Weights of a small GPT-style language model, trained from scratch on English Wikipedia.
Architecture: biases on query, key and value, tied embeddings.
Each number is 500 + 25 x the weight over its row's rms, rounded and kept within 0 to 999. Layers, rows and columns count from 0. Numbers have three digits each. The size before them is the row's rms in percent of the matrix's.

# layer 4 attention output (transposed), 768x768, rms 0.0283, rows 199-248, columns 128-191
104:470483499500503538487540435524517557508507452502524522523515483504509499516496474510507545502479445488506498509515478478453495525551601513486506523503505496494472500484543498540518453509489530
092:458505515531492483470474452473532524534458494499467509492499530478525515515523489470493489512505466486528508523527530465418503479513562517492502474529524494546483504523503459482476500489467516
079:508502466490486523497475547477457490457457503469515522497463514511481515488508481517491508498512546497470505477523475496513475521472454505498492478521519463498528474547468454490492515512529477
085:503480507502493455466497477468505498510523468473454488504505485486486521517479503467452440482491479467516500513492518501529553530498452507493484501512539516570453456483461521495431467499481501
079:456484502543510545465501486517494471491506508485432461494559482526502519467475505485512510499520479482508472498484518513503451488490481529454466506512511493490488507492490534458493493516478501
090:492527499479515529510523497484499494477470534465459468499480501518445489459446461508515529529498519534480487521532494515482537497482482520502484508518491494486498509537470460505512522520512495
075:487496491487510546499473482505532465483520506507464573431511514513490473450496543509493471498479533468514496506514521472526501504507496555464493473503471529475501547500476496521489541538468455
079:495489505473484495484478485473506481524481524478522473522514503522451454506495508514469507495514481491482497424495511537478571498515478532510503459502502489494476462493512522510494493520528490
081:497513521517528512543515532521519506537532511483538536480514494557497529500490452486514504488491502511517483490506525504522532501512438503477523497492503521527501561520499502491525479543509479
092:507485502518479500533562445506494488536485490496452532535490495484479518482459461498488539498521469477510480486503493458526499550497545542483501478545518466512516458524485523521501483507526476
080:488477533522529499486515505521493509506492451482359497501509468500490516528507472502504478479518467488555452532505507485487465504482505497484455489533553507532469471506534487475485500509488513
077:514466495539516470497482456496517474519482500513500509493507541495487492470453472505487405453494496512517520491498502495477514557537471479516468479512498473533489497496510532482481518568467467
088:503504500502518492516487484472516534499501513474543486521488526488530490524532489476494486502507512505485499542498501492459508482477601469481506525513506510526507492501515449474508473483464511
072:511479477543472490495529482469475483462516527501519518473480489497535506511518524485508507499504498492489526545510461494509498488483584510531486524513513514515469464488553478486483485474486517
073:525538498564485504542533474545504506546556479511571525490489454495529562483480492474510520486463477492487523496489512499531520494540457469493544487476519499532524479482470508519513487534512528
074:474517498521554487531442489488534443465531525486539488499525517543537499501523484465523511532516508534488524517438519542493500466503521442463503461471492535451498512525513474499499475508496487
071:486488508518500506478542465504503515509536524503606515445507496517485466482472525521518517516453493494482497521563499487508473495514454526490525501493524474485505488545411494513529516482525501
081:494524456538482448480504510509493465481537509526524497472475486478507517476459498484482476530504499489506528496524533500505479463485501525499532467535496478471560549496434533464495543497522523
081:502523489520466500486474517514519517498482517530478479485524510524539565509504477522450501534532517518535473474557515477487479480488574538499522488523491495514533566506456557493545531466507476
074:523512517512545514477479475508513459506535503506505504502525535533509502473524460449553485486497491526530512556480493520512507487489495493498473482511476503456472527553508466479514499494472507
076:529520517478507459488424519500510507499540527501464485494497496493496493490466469533526484492516497528522469516510543469513480473498505498509492468491517527498524536499468562469503516512445504
083:497480511453475495496516492497470478469479484487505450505510507534455481439538499503474523529474507473497509468551475530534475519495406507521499487481493461453480478505509516502485511485526461
083:426459490502512508504523501491511508541529480508551488531497472524486460494498498508476489516435415470529489483527465486516498480547492496424530493513505533530493504488483514488518470509502474
089:487491484507560520539504526509494487459509508464560508489453503486524525514465514515514549535514517512501518520508497492507479508488498501517526519496510524486504524478526458519514476467496525
090:474478508516531509502516503531509542541524521484491490513500479511515510533507485460490496511508499502510482529519496501490469490490558489510503526473503504525467538491480463486537487513467525
072:472515520487495489461502500520538497518513508516580473463474457529445474511508497505492504499465540491476517490484539508440529487500522508559502494496532531485484497529540524519508483523491495
077:520531520531477474509476489517540543532514471538512513520510494496534488522561470477467476477497465496492483470525533462532496512481501511509506519511495484551484569455488535479528522530502568
087:458501521523493534485507491511509508546523467519524530487496534526533536521512497501507493464486448463491499572492502489481517507515566480465480503541521524526483509486522478484497494510454522
090:560512498511523495520501551520504464507521532484468484462505494497509520510506499486497503503531554530488473476475542488537473518455448497496509517493490502478534498511481531511535547542508502
093:469452523476515537529476523459478561495485460479483486495496495502534509510556517506486497509503516487493468514548448478510489511469487456477510536445461488518478519484507449531495482516506519
089:502470478492477480523459493464486485499463501495697493465488539497508498497509526478501465506491535513494517489526504508475501502470456491534535489494474486516508473479466516479495513514527521
074:463525505501508526501504468529529506496521521497502535465482499509500519510528505451470504466485548486513478492539528487466423493528451545497483449530492520471474547508512517519524492504526501
080:465515521500478511472483510503493492502473487520502505497538521543479513479467499470470476502539502498521492513516540532487555464546400536528484483513520526517510532479502465465501533500507513
075:506494528482524583503516488469545520534471514518512498469482501526472469517505456501527501447485490519482471516521525488463498543473537508492525537524497517520522536529508477530530485562465470
085:492486483491478493481538481543460531457526467515434533523547473528474506464488473537499538496507495495508561447516443519543440477508481514510499528481497456472498473494482530519460465462521504
074:527543498504509497519495474484473499473493450462473534530514520498538502474525455488465515481442521510552532467519509474505486503473368480469454475501489466480546518495545502468496514495487493
086:488439479488512522483517483501513456500498475476533475498504491511490472515492505501510479465549490491461495460471466498474485533520508465499479527450498490498488486519477483501490474525468497
076:499480466504538496503449487499504458504496495473450519505491525522522533494499477502488483504506522484506486502510498495463500513518581484516455477515497500473487443512499482493444480483497445
079:514467465509480520470518525477449486497492470504610487470436469496513512491487519520516472516496514525508490537483487500473542497493536474504489524484468504497548508463486520474478548536462513
091:514545464491478488510528482460518531514537491455413515512473463480513510534466497493494535478528567507499475504510534461510479533494475482535462514482484501514511517520468530520493441515519466
079:487493524501485475508531522483485529514469459481475526518493494478486530520481519525481513469493506494516487483493494510521539529499443528519482509492515485533503480489528453539552497453559506
076:554532479479505506533490457507537500483481462529502542543474497465496476508528456512524517476500525529500491430467503513505492488521529484472505457457482467455511475500509524508497451466526473
085:505524498500511468513504516471503480515519448571406503519508488518513500498488499518484476467493463519516529497470494520548520508518518475521485482529524502483527514506556511511496508497518506
076:491476489496487492514481535515510509469521485513459485505510529534537524517484505526504517497516476513499451516536494505537504492500526509475543505512500521496494555495492443525563551491516508
063:511459504487524556526536476501529484530505517506596513515486464522524501479489493512521518510493515503523506463491506499500513491509564504487539498485502507494506534507480500504556491514470463
071:531522537454497546539532531495465477494514485474493519480512458469496513475488496494511464518493524528532490475501470505471465474470480486490488530468501507468520527522502500486527492487491485
082:504514489472466510502546495518501434477503516505459525483516493480481516504431494487530498495545527518476488480538462542508489493495471516488529510480484483438540500496493483548516499478532509
076:525498508478554516524479544515518465448505516486427505469524477511508496485520516530515515468463508511514484513561475492491462534483451503510499518511526499458525479485502500522487511513507496
086:535466495466467522474514539512490468497521493498487496497526482483499487478496529514489480487498467493478546479496477572541511512528517493483528506467481517469479508512484485532550475517495483
096:526500511534512492462475493525502472525491515520444503465490514500483488504483520450521455487493513473496476521503487490461457496482431518530469513538535521527507460517514506478445513498489480
# layer 4 attention value, 768x768, rms 0.0228, rows 200-249, columns 128-191
084:503451519498493516540504438484507481519499471492491503465453509513476478491520537495507441461526521518481475487506540498506518568539494485458455500518493498491485528476488498522517493512515540
081:440478474518498489513515534550565511479506496531499475552523512484554488499489459496510497485441456548528469483493485555492522552508493464517533474472484492468538517477514482511475487484465506
085:477547506481502464518532476488499530476505479537512498472487509494499465505519492502510540482442491484477449481500539442471456448480503483484539499475478505453502530511539517504580503523499477
081:548513502472521496514515473454505509463459469536493539536453496494507473549485508495464476530500573500491526475511482538523523473474488524526477485482522497499492481499484447520525471455520490
091:507448485489458498456480523609506498529509478524503500540524465517530478496489552476489461496503488516480525513506498533512471538509492469481540477508503506492543493503547471519466485549551494
082:499498509502513495510517488530481504468508512504503451541512476510470503496505497559504526478513530511491520502489472554513499501492507482497452557495519521530503490511520492503544508485518513
084:492493508528521453521494445546477517446468494477496507479471450471530512515488525530473488487475520526469502526493491500545443503497509485486503543514519502476525489536480457485483519486472492
086:499442489492488525457489498503512487451460520460505496542509479506505487507500487490482522504517549518463548496506469529474520513496494435505513497461473489486547461494462508507513494478475500
093:492528505487531465475495489510545538485469476524493525524513499534503507495511513566513473467472466533536509505498507515478470494490505503522522503494531510483464536484512494488493505479490503
076:470508497455484500515510474460486473526467493494498471521497495490488525537479502482425497499494523571458512507518515517503485497469498536510515484482474465441522501487494469487492485487472470
081:476510481462492516481502523494511549460487466465500506515498481484477480528498476530492541474541474508531476476497499506526468475472500476468572493482544499493510521483559466535497500507497493
080:496478498520453517472493486540490479553505467504500487436497513544493532450491539513535473466478466482534499486505503509489547547540499499481492483543473505535525523460521530474491510469552516
077:455500512455505486482494508554476522535517526509501482478572503480521501483469536461507519503512490478526464531514506494484490521507496515465512477458497515492568539472509530497486521533544488
076:464519504453542522519490540467482513482431527512497499509507547480456480493509504536517511536512488472504507513502527511462500518502490491527489510504514520487479496534468546505515523521454522
083:499440495516480496481524519518486496512461529491510524471508512476505538546515559550497506487543516417492482509508495447456494485510502527514452523504488494516483498475490510453472467469496511
074:493485485493466509499462517501499513492502508527489466529507536476496529509480448490482474502552476480501577475498510510518491512506507522521462484526518511529519524517529486461475491505492520
078:521512499493511489549495542502495521449478488460499525549531522501517494532516493533505526491493486492509478469506508558523504520518488483514462526455568484481451485521518478516502477549494506
085:536517501518506497509502479492484493478532486470503505477483485523482458524523472538554528483500485497464497495501517511544497494532501519515444505464504492496456452449504514475464448492501529
077:502430495483473520508482520528533528456451477501502497553499482491497518521481519535458510489517522514500509495512490527477512467513498501494535460515514495541496485485509476492497463539530514
083:532485489532478523521530502493502444489495434523493510509534515519501492505517471482472479484544514469472517496513491488492537501500507502479525559483481509466478478510540514498529480487518515
076:486566503490516455520516479522525506504529522547492528473506469470537534559475518496505506490471503529504487512485515439514463418485497536523519494522505476518540537532496498525544459493497464
084:533550523510529482494483476483497479475471556510506525449511483548484511514511478487538479539505554446476534503500518485492525475465504492549495500516532503477496493520478537513527515491477490
091:518473501504459545471489517529488500565520517499511501511579506548506488491499517503505508451532479526536491487505516477455501541514493448491452508485451489504496484495529535479449503545556483
089:538450515500473516508473504503506506489452480478505483506535485507503495462497540511520530483496498524503516454513497535484542556474505494505466443499466504492528453510525523514452504520526535
080:522469501524473493523480484553443532508540504464508443492499473490501538490520518463472526488513490520471531527506498461531478458528501537449492515545463523500525474488487498456498537530487520
079:487492514492544517549512501452457477479502517512506473436502500487472478506537497539521512487529523486514501487494501514483524479502502468487490524488513517468475460548486517509494512476448510
083:496479510474479503511523496475465494510485547484495503481483461515466492500506501456485502521523532517503515497502518514493512533477486462482511526481485521509516534495504533503516538482503541
084:501484495499495503498502531506512518470518484531494487569528510459492532488489471533496552477502476508526517470498485536499517484525505539524490501466530485472466486480499519457468482461500496
090:494512514518475502511492485520508441537504547560493517456482479541493500469474520491529444525487475514521507498506489525485474511505505500531486490515455510525516507511493536497513475458488493
076:494531473529524507487531534509506499512531488497505513519524510505475499499489493492554519490499492501516496446470494491505476499560505484514469505495559486534494521524506487526514460469506491
082:531483507500495494451516503498448494516495482475498464506514515515493515514505501575500508528511482497484576501499485449489525476471505494504478540483475496499506470508526489461536503501472484
081:523460499494519494503491493520520512483488484466493498562494513494529475531487520430522502545491537495483533457505479531543483519511500478501524497495502490485517502551504477531500483489482499
075:501472487528466526497509504511492456500528521469502471478468458527496489487499486490491489521510545506498546506508504521514519498502491508499461499529513514498520484484472494499462537483473511
080:464539504493528472518476499465519487518460540496494526494491482466524500485511549461478452508449462528501450569501524496500520500485511507507491476483486522506482513551496501514524527551495489
077:484469509477519534437512502504563450517495524565496516500511501523478509539468490524541509544531513462478511484501465521465525520505505467515542524532480460512516504527503522540522457479505480
089:472474476496493465483477487524476567485533560496504510506488473499522531468500511511465533489489491455535528488492503501527485477492506502479524460535498495524512491501544488549512515509520484
078:499440491512496506472512487524498537483514470532490492545496434514486472537464486489536514475547499505472465460507471529531476533479500503456517494450506492506527518456493469522518487521501487
084:493529487463522502491504522523502505480506501466505496525541496511493460496474479493486523524497517493499475483490496531495453484498498465488525505484500510499548489490520493531504512514559482
092:470486491485477483481483492550522507508501510531510466489523532500540488443512520532546498510438433496537540477508504502487473503506504489480500521493454513529478509507499531497505516505450499
087:482474514464489524509482500488511525496526532524502499531459500538516494479498489433479495515486496513512514506493484489463488527509502470479542530532445492526495482498506501474435499530443497
081:451478495508475513506519504486511497530524509484495480492492511467526478470500490545526516511525509476518503506507499505466492514494496494505470533546481514515466524512467496523501532520463498
077:451547516509476470501499501531504498470491528462493500536455541484500475539537496529467499553430499505534444520501553486504489482510496518500529534498514498463462531504474501474482510517504496
083:520489503509515506536513501487520499510489560481508521533502467518492520496501484493462467555509546476478506500515505498492473471524496532539434472469485520498488490457478501465408498490469493
071:493495482507453506495461506502497524496508497492507451541533519458481470518494451550484495554520523516505511479495481537504464500517505474503474480501487483495516477480480493498452534519556524
080:524441496567504501443490511476521523553494480509502482522505515534489505476509500490495530439497494476485513483505466503479545498498496510498554471510478462517463525482459491538518498509535510
083:488519491517513478497494520506489574498496510492498492538503520490506522468517493527476538473441457466514524522503487466495493473516511489495447472508528519510451508519515513461465499531475520
078:521502504495430490532518513513486495511525496522489528510502459515488508519462472518456506529518503500507515493505508477495518443496503486499471495491466518507483510527538509486475483478494497
085:477524493511506474559486497485482541521524561466499472465481506480489497478503489477481537539466531508512482512487481503500511456470516498534480470485520503546510502533469520503452552503522499
089:490492517462501504485551499475520518474502461517502479536510477483530512530500467475485535450524512535506484489496500509537533495503501526474526465472495486468478519478484480497539481511488501
084:523502507497453473498497514492510539516469486513498500515539531481519513486468497508465494472526473498531514479506495484496539485491509539544441453514461510501466509477484513478468517500471535